config.toml
num_hidden_layers = 11
hidden_size = 64
num_attention_heads = 2
num_key_value_heads = 2
head_dim = 32
intermediate_size = 128
vocab_size = 2048
hidden_act = "swiglu"
norm = "rmsnorm"
norm_place = "pre"
norm_eps = 1e-05
positions = "rope"
rope_theta = 10000.0
rope_fraction = 1.0
qk_norm = true
attn_scale = 0.186
bias = "none"
tie_word_embeddings = false
parallel_block = false
extras = ["capped logits"]
init = "normal"
init_std_qkv = 0.0615
init_std_o = 0.0763
init_std_up = 0.088
init_std_down = 0.088
optimizer = "soap_variant"
learning_rate = 0.009
weight_decay = 0.0
lr_head = 0.0156
warmup_steps = 85
schedule = "wsd"
decay_fraction = 1.0
decay_shape = "linear"
final_lr_fraction = 0.1
batch_tokens = 32768
max_seq_len = 768
doc_mask = true
train_tokens = 138500000
max_steps = 4227
dataset = "wikipedia_en"
Each number is 500 + 25 x the weight over its row's rms, rounded and kept within 0 to 999. Layers, rows and columns count from 0. Numbers have three digits each. The size before them is the row's rms in percent of the matrix's.

# layer 6 MLP down (transposed), 128x64, rms 0.0873, rows 118-127, columns 0-63
096:496485512527520510510448455483520497504507500483484510508546543477469473505516517483486518463518448528470497510505508515482478500478510480479505509438523495488517533524437548496464502523513530
106:490515549510488479546446517484541513497519489455519495511498491447541482531533471519538527504495489522509491477505504500499494520500508546477516482496531522520511470523437524499521494458521503
106:554469504532488523494486500519505528462485464518478547481537527522514504522456521495511479509533469470501503492469505516506489488504478501461533470492511553486466453476464480487525519536510483
088:527501529502493556496502516478526464513551509476460517514492546506484499462492510509453470488513485489478485527501498516462496488484499472516485456458460498460515498474483524461472495541491462
095:477506511516524502470467507490448475520495469472541545512481499495505529525521501457556491458467470459505480525517480483495502480476542512489477487447532493482508530496471503526511484507475525
102:510460484503485481520498534501549465485517475477501501504530487499481553471524509527509536501531529553496483473555510526521456478526521524482476517488504528536495501521476537465462489502503488
102:518444486514494445476475515454468504497490489514481511490494519537504518502518551498523497488510490519523497514464523481505506486521517466513452422532479496507493502547503529514469470520481489
092:505530525548521526531504491486488536485482524494487516523516456499461487476496440496531508479508498492498493500487506512515544488514443479519486470514502512504482476551496452506474529472525557
095:510533533513534496501484492468535495497474475498476507482503515537509485532505519518484509498533519517466529510531529495476474514518465534485457539483477482510476504521466568520495504464546546
110:508529536501491472548471527472512514502507483517494525527482534502493497528514534503566496537471473503530517478507527547490494506491557526541496502512466506516477529496452503491505498466537480
# layer 6 MLP gate, 128x64, rms 0.0874, rows 119-127, columns 0-63
115:511478517522527508503528470464501483505530547505513543516506466532492505521523523518495515494487500510505541480513519493561473559518530499479481502473465503514470459481502552547528508484513477
103:483503497531467421537477534479462507519543542491510505466494520506501486520460472478519506481509533506494486487514494497507491550501451522516452498500499499523495522498492494556484479477523517
106:464517488526447479498519528508505539490477468522494481498531515455451476508483490496469481489526526469502496525500514488495523553466529491503495547459471533481476509495475487522513512554475487
094:536488561486510577483488530501524481463489564504511496493490489493476473494503499489473492516534526504496443533492490470516515519512452471518509513538517513491496508517520491500506461481471485
101:516458474497496496481517532536476556507506489515491510504503480508528562521552512536482546484506482527460531471472536495521497497484467486536490542503525486474485504508513517533495487485522538
101:469520498502529517534481518514515452483494537441534467465534506508518501495497491533523475535479468511469498481476478495485499527502503529499507510466511509518482498536498502476521491434559472
109:487503531509512501495484474483525504531533493505494527481543468526497472507500543508520512484490551484505520472502508485524462546515523498503516506505477488471447503430513468524543450471525500
088:500519514480466493500563498540476524507512487523520506529534499481502499495520476502511497535503477435493484524491515503484490492478522467517529473489544551496542482522564480480500489522457493
081:486533492507506498548472482479500478464522460496511528538487515502502495502529493498500513517470504466504490453522543548500523554495551504541531514495441498498498528480475503491533472466497481
# layer 6 MLP up, 128x64, rms 0.0876, rows 119-127, columns 0-63
134:492502553499501457523501479443516483480518487506548502491493479486512475524477503552505520537541512517522508452526475482497467514512541492461550502482535508505529477521501536499517480500492528
100:515492519538495510464569458468524496517492480522481572520487498468504473494488521528492503517514523473511483486502545473502484486470557487515486528502474517524486496493501540512528522500488460
101:466465487502502475531466543501478498472494466510525469517509454488488471477479485507508478483533478508474557489504440492483528498510509540495506522467519512461484511499519468489528551460509494
090:491512453506465455516523492505504499512465516554465483475527524493486473468494472558492478553529499504499508457525509487496489496532467534517528508496504489499492439528514502489527489488523472
102:487525479525474488532501512508525494486497485509509553440484545524516461471455521488496448514478486511502523467448470516504493500501536550519458495474522478515506475480493479483483514502473484
100:498514484528509523491438503467490463491491505485509451460503533535533503476492528541497482510459516488526502498460538506462546499529516492511485531517467503506483491542498494458507462490471479
097:472481486479506540522514526498495500536493500489506495520498462478519493495542475509431467509513521499491493477438521488477560484478481481502495510484433481473476522511475507493493491452519477
094:528506456493494500482534507519474495491555526506524515510500482475522485523470471483505541525505449458516444500497538518545518524495499500502535505506517468501524539531519498492475458537470512
115:536512518542494480508489524470500522504532477469464500452476509519504516501530529466533504526456473519525533494495489508504441521519559502493484497469510509532481512460478512497509509492557478